config = dict(
    norm_place='pre',
    attn_scale=0.177,
    tie_embeddings=True,
    init='normal',
    optimizer='muon_variant',
    lr=0.00984,
    lr_head=0.00492,
    warmup_steps=200,
    decay_shape='linear',
    seq_len=1024,
    steps=7215,
    dataset='wikipedia_en',
)
Each number is 50 + 15 x the weight over its row's rms, rounded and kept within 0 to 99. Layers, rows and columns count from 0. The size before them is the row's rms in percent of the matrix's.

# layer 4 MLP down (transposed), 384x128, rms 0.0603, rows 225-331, columns 0-31
100:24 35 45 47 71 61 41 40 40 26 38 55 56 36 75 50 54 40 37 46 67 60 41 46 26 49 37 35 74 80 44 48
098:20 66 51 50 55 80 53 63 61 39 70 38 50 66 41 68 76 65 31 47 55 40 64 60 54 37 09 66 57 24 47 23
092:44 78 34 45 28 66 52 32 26 86 60 46 57 51 22 28 67 26 58 61 57 56 65 48 67 57 51 49 59 26 67 44
126:64 66 96 65 50 41 34 51 67 70 52 50 62 81 43 40 27 34 40 39 49 31 39 45 41 58 39 29 28 65 75 35
086:11 59 68 46 35 83 35 58 32 60 55 29 50 52 37 42 48 71 65 33 38 18 60 82 56 28 47 52 09 71 31 46
094:29 62 39 56 34 56 44 50 52 53 31 27 76 42 38 41 54 63 43 60 39 38 64 48 44 43 55 59 47 57 46 66
102:40 61 54 30 49 45 42 52 33 51 63 48 61 91 26 71 59 59 45 43 53 50 41 33 70 32 61 64 26 42 68 44
110:66 46 44 59 53 76 42 48 50 30 76 74 33 39 54 51 81 37 60 57 67 34 74 45 64 51 31 33 68 50 19 61
094:55 30 38 43 46 33 13 48 47 78 44 27 51 47 33 50 31 48 58 39 35 38 54 37 66 52 55 21 29 35 53 65
086:26 32 34 48 55 57 33 62 49 64 52 67 75 56 72 50 50 41 25 25 45 50 65 45 59 46 39 35 67 65 75 55
095:42 59 40 67 70 55 42 69 23 52 81 37 88 66 36 57 55 49 42 75 62 69 75 48 54 60 31 53 36 36 57 70
106:63 74 65 59 40 67 63 47 40 69 55 64 51 31 47 35 65 48 62 69 44 50 53 25 76 90 60 70 52 59 44 30
089:79 52 21 61 59 45 39 45 15 50 55 66 27 40 48 59 46 58 47 62 74 62 48 38 55 48 58 34 08 47 53 66
094:30 31 52 62 65 31 47 64 65 57 31 48 39 52 53 45 69 60 40 24 79 40 43 41 39 48 51 53 50 69 26 51
083:43 47 43 37 32 43 55 84 48 59 71 29 26 50 48 61 37 77 53 28 34 43 53 65 66 76 32 46 45 51 36 41
091:52 36 21 45 49 68 32 18 30 61 40 52 32 68 42 60 20 54 38 42 51 43 58 26 62 66 44 66 58 94 47 60
096:46 53 55 51 24 40 33 61 52 92 79 30 47 52 66 45 28 37 38 64 34 45 36 63 30 37 57 63 60 36 74 53
087:54 35 36 63 44 65 37 55 50 61 67 57 47 23 50 37 53 54 48 66 66 46 35 67 55 49 54 48 42 54 68 77
109:73 52 52 36 23 67 19 55 56 40 45 73 42 44 31 55 27 54 36 47 68 48 38 44 50 50 59 43 49 49 48 57
084:74 55 50 74 51 53 70 55 70 55 66 28 58 69 48 35 68 59 74 79 59 33 69 66 68 66 56 51 49 51 45 94
085:28 43 48 29 57 63 59 45 50 56 55 58 40 55 53 68 62 33 64 39 49 35 24 76 53 40 52 71 25 22 38 62
096:51 43 48 22 46 51 39 49 85 59 62 53 23 58 68 66 09 78 48 61 82 39 47 24 81 56 66 35 51 26 40 40
093:39 60 29 28 60 75 27 60 72 62 65 49 30 67 71 32 23 46 55 41 58 45 99 35 58 62 56 47 58 67 81 43
113:76 39 55 54 42 42 81 58 49 45 61 33 63 48 56 47 58 46 55 62 42 46 46 67 54 70 44 45 55 35 55 22
088:36 28 63 62 42 76 73 71 53 55 27 52 32 45 55 52 20 27 44 72 41 33 48 69 58 31 65 42 42 43 43 38
102:53 76 42 63 44 35 66 60 31 51 47 47 49 74 54 37 42 39 44 47 45 56 58 13 33 56 50 59 76 55 58 63
100:53 48 35 30 52 61 61 80 59 56 61 32 66 41 61 40 57 41 34 42 51 85 47 44 64 30 34 46 41 44 42 91
099:72 65 46 30 64 55 42 55 65 53 55 46 71 42 48 25 77 63 71 58 41 59 48 39 56 51 68 42 51 41 35 58
093:32 44 43 73 50 53 47 57 66 03 59 32 38 60 44 47 51 61 44 33 26 50 36 72 56 70 32 67 34 24 37 66
084:47 57 50 38 44 69 22 71 50 50 54 50 61 40 45 21 79 52 60 48 58 25 59 45 49 47 31 24 41 50 49 41
103:13 82 55 39 73 51 27 51 54 40 49 71 46 54 59 88 65 54 51 67 67 44 40 58 37 68 52 49 33 37 53 65
090:47 59 82 48 60 43 62 70 58 84 68 43 55 55 51 48 60 32 33 60 40 62 29 39 28 54 56 39 43 38 48 56
098:71 49 68 64 75 56 27 51 64 55 62 57 39 71 62 39 47 42 65 64 64 61 30 69 48 70 36 50 70 39 53 57
127:63 47 25 32 67 43 51 73 62 26 15 44 51 71 47 68 60 52 67 45 62 52 36 02 50 63 41 60 57 80 56 50
093:17 51 43 53 68 74 63 63 64 27 52 31 47 47 25 39 51 32 67 52 73 54 51 90 66 63 44 45 34 45 29 63
096:33 38 54 75 45 62 69 35 37 37 40 56 59 69 37 48 68 60 63 56 27 20 69 61 53 55 52 74 71 73 33 45
094:52 43 80 59 37 64 51 22 26 56 49 49 68 39 35 31 50 42 57 43 59 27 41 61 64 63 55 41 43 41 66 35
115:53 53 77 38 33 47 37 63 56 62 53 50 40 36 59 20 46 51 67 43 48 12 62 67 62 60 51 35 43 55 32 59
107:65 61 36 48 36 58 52 44 69 28 57 51 68 45 57 42 76 48 75 48 38 66 48 40 38 57 49 68 48 42 14 49
105:56 79 75 51 56 46 35 59 40 74 33 70 29 67 44 32 41 20 62 47 45 37 44 42 76 40 48 24 46 64 72 53
092:64 26 50 53 52 27 53 06 59 72 42 41 60 91 59 47 61 47 52 49 57 60 28 51 83 28 43 71 65 42 76 64
077:46 35 51 55 41 66 39 16 47 54 52 42 60 43 48 29 62 53 77 44 61 43 41 30 48 36 92 48 50 53 51 83
094:38 54 70 65 58 42 62 39 38 56 63 48 85 51 57 74 49 51 41 65 49 43 53 35 25 73 56 41 47 66 74 32
083:69 33 33 51 56 67 40 58 25 76 40 60 65 50 49 70 45 66 27 52 39 41 69 53 42 66 44 72 41 45 60 57
088:23 42 67 45 67 81 48 39 38 61 57 22 45 77 08 57 35 42 44 30 47 55 62 25 69 49 42 40 50 59 58 51
105:45 46 44 45 48 36 07 45 60 58 55 25 33 46 50 45 79 28 48 68 31 49 55 35 61 41 41 47 71 33 49 40
102:48 57 48 49 52 39 47 59 35 58 49 55 37 42 55 49 61 39 11 52 61 46 63 45 30 36 84 80 72 44 32 57
089:35 48 69 63 69 58 30 72 61 57 28 67 32 71 49 81 35 21 40 38 44 50 49 28 14 49 61 41 46 51 61 58
108:52 48 38 51 74 40 38 34 63 41 84 51 57 64 64 37 80 48 38 56 42 49 67 70 53 73 67 56 61 37 62 73
105:32 51 75 61 38 52 68 62 90 41 38 62 29 26 57 44 44 50 49 35 47 77 47 33 43 51 30 72 71 55 55 56
112:63 42 43 55 68 80 55 60 62 49 33 45 60 59 49 31 46 47 32 62 46 67 49 67 44 41 48 48 39 43 66 51
098:51 49 55 61 28 69 41 47 45 52 33 29 92 64 54 18 66 41 41 57 30 89 31 28 24 49 38 49 53 49 67 49
107:50 36 54 62 57 45 55 36 52 51 62 69 68 22 51 54 78 62 41 66 65 57 51 56 53 68 55 73 48 39 36 46
089:54 35 61 78 25 46 71 61 62 28 68 50 58 37 51 30 57 60 43 27 46 65 65 41 70 32 46 22 56 43 34 63
095:59 33 65 48 44 56 46 41 68 35 43 63 50 44 33 41 46 55 58 81 41 47 40 59 27 22 55 17 33 49 31 17
096:32 63 70 39 65 46 65 41 65 70 64 45 47 66 28 72 28 70 26 44 32 51 46 57 31 32 14 74 36 30 38 56
126:38 62 33 14 46 52 42 56 63 27 36 48 48 62 45 63 42 83 31 47 47 52 57 65 22 40 39 41 24 40 66 49
093:64 89 32 33 35 64 52 71 21 57 47 42 64 59 61 50 51 30 59 38 39 63 17 43 50 44 74 50 42 29 63 53
085:41 59 61 38 41 66 25 77 50 50 66 30 34 52 49 12 34 51 31 53 70 47 41 42 21 39 55 36 28 48 47 62
108:40 62 43 50 45 49 45 63 21 41 49 18 39 61 72 68 60 56 61 66 50 44 46 47 53 65 44 72 66 78 45 31
097:42 50 39 27 52 78 32 49 74 69 63 54 47 50 54 60 27 47 36 58 55 78 40 28 26 91 49 21 42 51 38 42
109:47 46 52 50 56 33 52 65 36 46 33 40 40 45 43 07 52 59 63 56 47 31 32 46 45 57 61 61 44 61 26 67
101:43 52 50 41 68 46 36 57 51 85 74 41 56 38 71 35 36 36 39 39 60 45 40 21 68 10 58 61 57 82 56 63
095:55 49 53 26 65 44 41 57 40 60 83 63 53 47 33 47 64 57 50 68 72 47 63 06 75 45 50 27 37 60 46 30
150:44 44 54 39 26 38 63 46 32 35 61 33 47 74 32 46 09 24 29 54 47 67 15 65 32 29 50 44 31 53 76 40
082:71 29 45 28 33 38 56 67 50 46 49 64 66 51 49 33 45 47 21 42 31 66 64 52 59 59 62 09 53 23 50 22
109:40 48 46 51 58 41 73 62 63 88 69 55 53 54 45 71 46 30 30 38 53 49 42 61 81 44 55 68 41 06 48 82
122:73 54 65 56 68 49 39 41 40 39 41 41 70 48 30 57 82 36 48 56 58 30 34 56 23 27 55 51 29 54 50 67
100:69 29 48 63 19 71 35 62 49 51 25 55 50 46 45 31 52 37 83 70 53 34 52 54 90 62 66 38 74 50 68 49
112:21 35 53 48 55 46 56 71 44 78 43 66 50 44 38 62 76 64 33 44 38 40 89 33 59 57 44 51 54 44 24 64
088:31 35 54 70 45 81 17 52 69 34 38 49 42 59 54 45 65 46 41 35 59 28 30 57 39 65 56 54 76 47 56 50
095:32 47 78 35 69 44 44 65 63 43 72 52 64 34 57 24 59 59 67 44 62 37 60 45 43 75 63 54 25 53 17 77
107:07 57 48 20 47 40 29 50 46 47 37 51 55 43 53 60 57 43 51 33 75 28 43 62 46 19 55 42 37 52 43 78
106:46 51 42 51 92 48 57 37 27 50 43 43 56 79 60 63 53 71 62 43 17 50 62 27 81 58 63 67 61 65 71 50
110:42 27 58 50 46 39 49 54 47 66 31 26 38 62 67 48 49 39 66 43 44 37 51 30 48 61 74 49 25 41 36 43
100:66 55 34 80 30 52 41 54 36 35 33 58 58 73 62 39 91 49 45 44 63 25 60 53 41 36 69 31 39 39 62 35
121:58 65 80 70 50 52 42 56 60 57 36 67 59 48 35 44 87 23 54 35 71 51 55 75 70 41 64 63 38 29 33 65
100:62 65 83 53 59 55 55 47 73 51 59 70 44 77 66 34 67 42 63 65 56 35 18 57 42 55 42 93 48 61 35 27
091:29 67 72 35 66 66 46 60 37 42 42 51 43 37 67 19 39 30 43 45 50 49 19 22 57 45 61 62 50 57 23 62
107:68 60 75 49 55 37 66 53 53 46 65 44 74 23 53 65 58 78 39 37 74 42 45 57 49 78 24 47 68 60 58 74
110:35 46 55 42 63 50 62 15 54 61 96 51 51 51 49 35 44 76 61 64 63 69 68 44 46 70 30 60 53 69 60 47
091:39 63 61 29 31 57 64 71 54 62 61 61 49 34 58 52 58 39 38 58 72 25 61 57 17 22 72 52 29 34 46 82
087:68 44 39 68 47 36 70 55 07 43 33 35 85 75 45 42 38 43 58 57 38 60 23 51 79 50 55 71 28 48 70 54
088:57 47 19 55 50 64 48 72 48 37 46 54 38 57 58 46 40 61 56 64 56 54 48 68 44 53 51 81 42 86 52 45
099:55 34 71 36 63 53 76 63 15 70 29 42 39 67 47 24 50 42 65 42 38 91 54 57 38 29 52 54 51 40 43 54
102:52 53 80 20 65 34 52 65 48 57 44 59 70 10 47 45 30 67 25 57 48 48 41 53 37 56 80 47 54 55 45 47
095:40 52 54 45 32 59 63 65 57 64 25 49 41 65 48 62 46 58 41 60 59 48 41 49 45 29 64 43 82 26 72 59
096:36 41 57 64 30 58 59 63 72 44 46 62 53 38 47 57 47 75 45 40 56 55 94 41 56 65 23 31 62 37 46 51
093:43 61 57 44 55 35 60 40 56 38 64 25 13 66 51 37 65 68 72 56 45 35 62 39 59 47 45 82 84 78 43 44
102:53 26 49 60 35 56 62 64 37 80 38 37 46 84 51 20 38 64 52 49 29 83 34 50 68 60 54 24 51 49 66 57
104:82 35 52 30 41 24 51 33 70 70 46 53 46 79 52 30 55 67 35 61 56 45 71 60 55 54 62 64 75 40 42 63
102:56 29 48 61 29 48 46 41 28 60 84 58 52 35 68 59 56 70 42 46 49 47 36 22 64 52 35 59 43 55 60 58
104:54 45 49 71 43 58 70 77 68 29 70 61 15 78 30 41 45 70 56 47 44 23 34 72 49 52 38 43 68 68 60 54
099:56 82 60 48 65 61 58 56 81 48 52 39 59 64 61 33 33 40 39 41 45 29 54 59 47 75 51 38 35 57 43 24
092:31 45 48 42 69 45 60 49 86 36 59 51 26 77 45 41 45 57 70 58 59 43 36 52 18 31 52 39 53 44 57 41
097:24 54 87 47 28 63 62 57 10 49 26 32 83 50 43 49 30 36 30 42 54 44 49 39 37 44 54 55 39 43 55 72
099:35 51 53 83 61 42 79 48 44 52 70 78 19 32 39 47 37 70 50 58 68 56 44 48 53 82 41 69 63 66 42 49
097:49 49 66 67 64 36 58 43 37 53 33 34 80 70 38 55 23 83 51 47 14 37 59 55 61 81 44 44 28 37 53 71
103:46 66 52 33 63 68 34 33 61 53 41 49 45 40 63 46 44 31 46 47 72 41 44 50 42 24 52 77 48 35 37 44
105:33 44 69 44 44 52 57 44 49 42 35 38 50 56 71 55 52 46 46 41 61 53 37 38 42 54 52 38 74 48 67 30
107:76 51 52 56 33 35 72 77 29 55 75 51 42 54 49 71 60 47 33 48 30 41 68 28 16 69 24 55 61 42 60 57
099:44 38 33 42 37 61 41 40 29 47 61 69 19 25 53 65 14 55 48 75 23 54 33 56 60 55 56 40 57 30 47 56
117:50 53 56 50 45 40 61 11 51 46 67 72 38 64 62 49 38 58 58 45 51 70 39 70 54 74 47 58 50 50 88 54
100:37 35 68 69 76 46 36 50 51 63 69 28 45 35 54 80 88 35 49 59 53 61 48 42 66 38 35 26 58 61 61 42
108:45 45 68 76 19 38 40 69 51 46 33 43 25 29 53 18 09 32 42 88 52 54 54 66 65 37 71 33 42 05 57 63
087:92 53 32 43 36 47 49 54 83 63 80 67 59 39 39 53 71 32 53 67 24 51 54 63 39 39 55 69 40 67 51 69
092:71 93 37 52 48 28 61 20 58 66 53 63 35 57 69 33 68 63 42 41 59 17 52 40 40 71 62 91 56 56 62 77
# layer 4 MLP up, 384x128, rms 0.184, rows 226-332, columns 0-31
108:14 63 62 50 41 52 41 68 49 44 47 41 67 85 48 68 42 73 18 18 56 48 63 45 50 45 35 57 56 46 28 17
098:43 62 59 57 72 01 33 61 86 72 61 60 40 36 58 84 33 60 58 48 36 73 55 34 40 32 55 38 55 47 41 75
131:78 64 73 50 28 34 65 78 73 49 45 37 65 62 32 51 28 40 59 50 34 59 21 34 39 58 61 53 32 52 57 46
097:49 60 70 62 20 49 22 55 25 22 50 49 56 96 56 40 35 66 61 35 27 51 48 66 15 53 32 50 56 81 39 44
095:65 59 46 34 45 40 65 41 58 73 53 59 63 23 51 44 52 61 79 50 45 40 45 47 63 30 77 49 66 49 40 65
102:42 52 50 40 52 68 12 54 65 70 87 55 36 85 61 35 32 63 57 46 63 73 61 42 40 46 40 34 44 22 59 55
080:32 66 46 62 63 20 36 44 54 43 38 50 59 48 65 54 15 84 63 45 60 40 25 40 30 43 71 49 57 56 70 55
090:51 75 59 70 38 38 62 42 49 64 67 52 53 71 55 18 33 43 75 59 46 32 57 69 50 73 50 72 70 61 61 51
076:56 60 39 50 66 46 61 34 63 30 59 54 65 44 39 34 59 41 34 68 53 83 69 41 26 57 69 42 63 70 56 62
087:48 57 55 75 39 21 36 57 67 51 41 37 54 33 49 51 69 61 24 61 73 39 57 43 52 32 57 59 76 56 20 72
103:29 87 48 44 81 36 67 55 59 79 62 56 66 58 47 42 64 50 18 34 39 48 39 34 57 75 60 41 36 50 33 63
100:53 58 46 36 50 09 25 45 75 46 35 86 68 45 30 58 57 50 67 49 47 41 70 39 63 39 42 53 21 59 39 53
100:34 48 46 08 43 43 44 45 66 48 43 58 28 62 55 54 52 66 65 24 47 53 54 43 70 53 48 57 60 68 51 43
095:48 58 56 54 32 42 85 39 31 24 42 70 38 57 65 55 59 29 64 49 73 52 49 50 48 38 39 32 28 53 38 51
088:37 64 27 41 51 48 40 61 40 35 69 43 63 23 38 42 53 28 46 32 48 39 59 51 35 20 53 74 57 54 46 75
104:60 45 45 73 48 62 42 47 70 58 38 43 38 38 29 25 39 71 46 40 40 47 40 73 53 39 41 58 51 40 71 56
099:70 51 59 50 47 37 59 40 87 28 46 68 43 58 41 55 33 39 57 43 38 64 57 20 55 37 77 54 42 65 71 65
108:53 44 24 52 32 55 56 34 38 39 31 54 52 40 57 70 47 46 53 45 34 27 42 23 28 24 45 58 53 60 45 65
090:52 56 32 62 53 43 41 53 65 44 16 18 64 59 50 30 65 77 59 26 31 72 55 24 56 39 68 50 56 62 61 64
090:66 31 52 40 61 56 36 18 30 59 78 54 60 57 54 52 45 62 45 60 56 78 32 37 69 16 42 73 67 61 69 43
098:46 82 69 55 36 22 18 56 42 40 32 36 61 40 42 53 57 61 48 42 52 47 58 49 46 25 60 70 69 68 55 47
098:76 65 57 46 41 23 47 43 43 43 47 64 60 49 70 51 44 50 23 37 22 40 72 34 51 54 45 49 56 35 83 38
106:80 55 59 40 36 54 76 64 56 20 29 66 45 54 45 47 33 51 62 57 55 35 69 48 11 66 28 34 37 70 52 52
097:47 69 05 57 12 38 55 38 46 42 68 59 59 35 57 70 42 69 33 75 46 55 63 49 76 42 41 39 57 42 54 32
102:53 73 34 39 17 55 64 36 38 43 65 54 37 69 61 40 58 61 42 49 67 64 55 69 82 54 39 36 75 45 78 42
098:52 53 37 30 61 37 71 46 41 47 75 69 34 46 40 53 75 40 35 38 59 65 58 55 67 27 38 58 57 52 55 39
101:50 72 67 40 37 69 37 76 58 55 56 35 40 62 31 36 61 64 73 43 58 34 47 44 49 64 55 31 44 60 78 25
091:56 32 45 33 63 50 66 42 33 39 40 79 76 73 64 64 56 34 48 58 45 53 52 24 47 57 22 43 33 55 51 34
090:38 44 29 56 57 39 66 45 45 63 49 41 27 47 61 67 29 45 48 36 39 52 24 51 67 46 46 65 50 40 63 46
094:66 49 34 15 38 85 55 51 42 49 70 28 30 43 36 66 41 61 37 61 65 52 39 65 71 48 68 49 30 33 32 26
089:49 54 41 60 61 47 40 23 62 21 54 50 23 39 51 80 46 47 70 61 29 41 33 51 56 66 53 30 44 54 31 50
097:55 72 65 50 67 53 61 69 60 42 72 55 57 28 45 75 19 72 63 61 47 54 33 31 29 59 55 27 47 56 49 48
129:71 25 35 51 37 55 19 33 45 84 38 61 35 48 35 36 77 65 58 61 41 42 47 57 33 71 57 52 87 19 57 56
094:70 25 24 47 47 16 31 39 44 56 54 61 47 59 42 37 39 74 36 38 25 54 66 29 57 72 26 72 24 32 50 50
093:65 81 10 78 18 24 28 44 60 53 38 48 15 55 37 57 44 54 59 41 72 53 37 69 38 45 74 56 51 52 64 72
106:61 25 45 54 34 47 65 40 34 79 48 62 59 58 32 38 53 61 56 55 30 59 45 71 76 30 48 38 40 55 64 52
119:53 55 36 28 51 14 33 62 45 59 60 61 51 61 79 28 79 52 32 42 25 30 73 66 40 59 62 44 54 78 40 55
099:50 60 55 58 59 18 50 35 29 65 22 39 48 80 30 60 74 55 47 42 37 43 58 38 52 49 67 61 47 49 75 54
100:35 47 48 63 69 41 65 50 31 17 33 50 53 72 37 60 23 25 59 54 71 67 45 62 31 62 52 44 28 33 25 45
091:35 67 55 49 51 39 51 47 51 09 55 63 48 37 47 35 49 50 72 37 31 29 13 62 57 42 74 46 61 43 70 41
080:84 51 55 40 53 42 41 48 44 44 41 68 40 58 67 39 48 42 26 61 34 50 51 46 47 54 47 40 39 68 63 32
098:60 44 55 48 42 42 46 38 63 53 30 54 66 77 34 68 58 60 52 56 44 45 61 61 13 37 49 54 44 49 27 40
090:55 48 35 92 54 63 56 28 34 66 40 61 56 62 40 47 54 64 41 31 32 85 67 53 46 37 32 33 46 60 45 44
102:70 54 40 40 65 32 22 38 55 36 54 40 17 18 57 64 70 46 70 57 47 51 39 48 58 46 59 79 30 40 66 22
104:54 66 36 78 62 53 38 40 27 40 32 58 47 69 69 54 49 52 54 54 60 30 50 35 48 45 61 58 42 56 41 58
110:64 40 38 42 38 67 80 33 60 58 48 65 30 36 47 50 51 59 20 51 66 57 73 67 50 34 67 68 83 45 69 50
096:08 51 48 78 27 54 38 47 56 68 47 32 45 92 39 48 49 45 70 37 28 67 44 35 47 27 64 55 75 48 44 71
111:57 70 34 47 41 13 59 70 75 53 23 69 42 74 42 48 58 70 38 41 44 59 56 53 34 43 78 62 50 41 40 47
104:48 31 44 37 35 50 76 87 69 45 54 30 43 28 47 46 51 62 55 43 36 53 38 60 47 49 32 41 54 40 27 51
101:59 52 47 64 37 31 73 53 35 60 74 46 57 50 60 39 38 62 42 61 62 54 51 44 36 27 57 45 63 21 46 63
100:62 59 56 41 25 53 47 46 57 23 51 54 42 42 57 58 49 36 56 42 06 27 58 53 43 75 51 70 72 58 66 47
112:43 75 48 66 36 28 38 30 38 73 17 62 44 52 28 30 62 43 54 47 56 39 46 34 36 39 68 54 49 54 17 53
088:52 54 59 64 47 63 21 42 54 45 73 53 30 42 59 42 30 65 41 58 44 50 24 35 73 32 64 54 53 95 48 27
097:38 55 17 42 66 54 55 54 62 26 45 59 43 60 34 62 59 61 81 44 29 53 67 69 23 31 43 21 63 62 31 56
086:59 61 48 84 45 29 60 57 35 20 42 69 41 52 25 40 50 77 79 70 81 43 42 59 45 52 52 54 56 39 36 62
126:38 62 40 43 44 39 49 37 45 45 52 31 59 57 61 40 42 74 44 38 48 79 31 47 46 44 32 68 30 61 61 48
098:48 54 62 46 47 44 58 21 46 35 64 41 55 52 87 51 48 49 58 43 49 74 50 53 45 32 48 60 55 54 66 48
089:30 53 47 52 48 48 10 59 76 39 57 41 28 66 76 53 37 59 76 29 62 49 44 41 37 29 67 20 36 32 54 55
103:35 51 44 47 62 07 39 39 48 46 14 57 34 40 40 63 37 34 28 72 94 74 79 53 42 44 38 70 50 59 55 57
102:42 52 44 64 24 69 87 46 64 71 30 45 45 64 58 44 46 58 43 49 32 25 69 40 58 50 93 57 46 35 63 63
106:55 60 61 51 54 20 62 64 51 43 41 53 34 50 65 28 12 65 64 57 47 47 61 50 59 36 37 35 19 71 72 39
097:53 55 52 52 33 52 55 45 58 62 44 41 47 56 62 70 68 87 65 42 47 24 68 77 19 42 33 67 48 57 40 44
096:61 36 35 51 43 12 55 64 25 03 55 54 42 35 51 44 37 49 50 50 66 44 56 37 31 66 54 59 68 62 47 72
126:98 45 49 44 49 35 50 55 53 26 32 37 53 51 50 54 55 63 65 48 55 35 27 49 41 55 49 64 54 40 28 75
081:62 63 43 40 66 47 44 44 23 33 56 34 26 50 29 63 53 43 71 70 52 38 53 44 30 43 71 67 40 69 45 48
099:54 49 55 67 24 25 50 53 57 85 41 48 53 55 39 46 70 60 53 42 47 41 82 76 61 57 17 69 54 60 48 73
119:66 64 17 45 53 40 65 33 52 43 93 24 65 58 40 48 29 57 72 33 55 20 60 48 34 56 28 54 53 65 57 51
093:55 54 67 42 58 59 53 64 65 34 48 71 80 32 57 36 26 37 55 64 67 59 66 37 25 67 69 02 53 50 50 45
097:56 69 47 33 57 71 65 40 66 31 44 51 78 36 84 29 76 59 41 24 34 60 41 72 65 48 37 32 54 47 23 60
087:64 55 20 47 75 58 47 78 30 48 46 45 47 69 50 71 69 72 43 44 37 79 60 36 61 54 66 21 41 65 62 65
104:70 36 55 51 24 62 61 34 47 11 51 45 41 33 22 70 57 38 58 70 51 68 37 64 36 24 46 33 45 42 68 30
103:45 51 41 28 49 48 23 45 66 79 56 36 60 44 45 29 40 44 49 42 34 54 70 42 53 28 50 41 32 31 65 46
101:89 94 42 50 70 49 33 39 60 56 38 39 23 53 31 63 66 47 43 55 50 85 55 38 36 50 37 44 16 52 61 62
109:32 68 76 48 39 50 52 46 58 45 39 50 43 48 35 28 31 48 56 52 52 20 49 50 55 62 58 69 47 52 51 63
107:60 58 43 63 27 34 76 56 40 46 51 47 63 86 65 40 56 66 59 46 63 49 57 28 47 52 28 61 16 36 60 53
097:52 75 35 78 08 10 45 46 39 54 57 48 49 69 45 52 67 60 76 46 71 28 46 61 36 45 53 50 54 57 49 56
098:81 72 52 51 62 55 53 70 70 51 77 47 51 40 66 37 51 62 46 32 42 57 59 49 37 61 31 62 81 68 36 27
094:35 59 52 55 42 16 60 39 51 34 76 50 58 70 65 64 67 55 54 45 33 57 60 52 44 38 35 57 53 57 45 65
108:54 63 38 32 60 54 28 33 77 36 46 36 19 54 21 61 49 37 60 64 57 47 46 60 48 67 60 56 55 68 57 41
104:29 34 38 27 81 77 50 49 32 37 47 27 21 35 61 72 51 60 37 53 57 34 69 68 37 40 30 39 49 52 52 50
094:47 61 66 51 66 16 02 37 43 39 57 74 36 55 52 79 35 28 49 71 43 40 60 48 24 34 63 53 39 61 68 55
095:57 46 49 64 49 44 58 64 61 59 55 34 45 44 64 59 11 71 75 33 64 73 34 38 52 43 21 55 54 56 20 35
095:57 42 51 58 44 39 59 64 64 85 54 40 59 64 45 53 57 49 57 44 32 58 44 37 47 49 75 52 50 59 48 43
100:50 64 60 22 59 55 40 62 77 44 49 43 56 43 56 43 61 44 36 18 43 82 54 49 42 51 64 66 68 26 37 27
095:46 63 35 45 39 47 22 56 76 66 59 33 41 29 49 27 33 75 62 53 46 10 57 62 47 50 70 56 39 48 28 62
100:71 39 29 54 47 57 49 53 48 42 47 55 40 51 33 51 60 46 54 62 36 33 15 49 33 67 56 19 46 24 73 40
092:56 47 62 45 65 70 43 39 56 66 72 66 50 73 41 62 61 68 39 77 18 44 64 48 41 38 46 55 75 45 64 60
085:37 30 59 33 50 49 76 30 42 45 69 52 51 79 52 23 37 50 31 31 65 33 62 54 45 28 55 22 45 29 24 45
114:49 46 36 44 34 46 42 42 41 38 67 58 24 41 98 45 30 64 79 71 72 36 54 62 60 56 47 38 97 63 26 56
092:44 26 51 55 73 55 44 39 45 52 42 49 40 47 87 43 28 68 44 55 59 25 58 57 46 51 38 34 84 49 55 51
099:68 57 22 63 43 28 57 55 23 55 43 61 41 21 57 46 51 43 81 35 17 34 59 28 49 42 54 33 62 67 61 46
108:31 30 40 32 53 80 31 35 88 67 61 58 43 59 32 33 54 51 77 64 52 24 27 41 35 51 53 17 56 39 64 35
097:68 51 51 41 41 18 52 26 69 54 39 38 34 50 50 47 79 28 44 60 26 29 55 55 37 45 78 58 46 45 44 71
095:53 47 44 32 53 40 67 54 58 32 48 56 43 48 62 46 64 55 73 62 46 28 49 27 49 52 33 33 56 79 37 39
099:71 44 45 56 19 59 47 43 49 38 47 53 59 46 80 42 49 33 39 55 47 57 52 40 27 59 58 73 66 59 53 39
095:38 43 20 46 17 47 60 38 57 30 41 83 45 69 50 60 48 60 58 55 42 71 27 54 43 52 65 40 47 77 56 78
101:65 51 34 30 52 47 38 46 47 28 20 56 58 40 91 45 43 83 30 42 56 45 77 58 63 28 65 60 82 35 44 53
101:51 57 59 25 52 40 34 41 48 61 49 59 68 50 47 56 58 56 63 56 44 33 50 39 54 75 37 23 30 34 81 57
114:27 56 42 46 37 41 52 35 30 63 54 63 59 63 70 32 48 41 41 25 38 46 42 68 65 81 41 41 47 91 32 48
112:56 59 39 41 73 45 33 70 37 35 58 34 51 56 27 62 68 44 51 64 52 29 64 74 37 60 62 22 50 82 40 50
099:75 73 58 42 55 48 52 52 30 60 45 70 39 36 67 53 08 57 37 35 26 33 58 40 31 47 66 62 76 70 49 57
115:57 63 46 55 39 43 38 82 58 36 48 27 30 65 64 86 41 81 69 55 43 59 62 38 56 75 50 44 47 64 58 33
100:59 43 39 53 29 52 45 68 48 59 29 48 47 21 31 54 39 50 64 48 81 53 69 45 23 56 39 60 43 44 42 73
110:59 55 50 58 38 48 39 45 58 38 30 60 50 38 62 34 43 29 54 54 53 58 33 43 22 25 27 36 40 56 77 46
088:67 47 47 39 84 49 55 52 93 50 59 53 48 60 47 57 41 42 60 45 69 64 54 35 68 38 40 28 43 68 42 70
092:36 71 51 66 36 45 49 50 69 69 42 51 39 50 19 58 52 32 59 43 73 40 59 50 47 51 54 74 56 55 43 61
106:61 74 51 42 19 45 33 50 45 48 41 64 37 26 47 63 50 61 37 45 45 62 34 81 72 54 40 39 69 54 34 62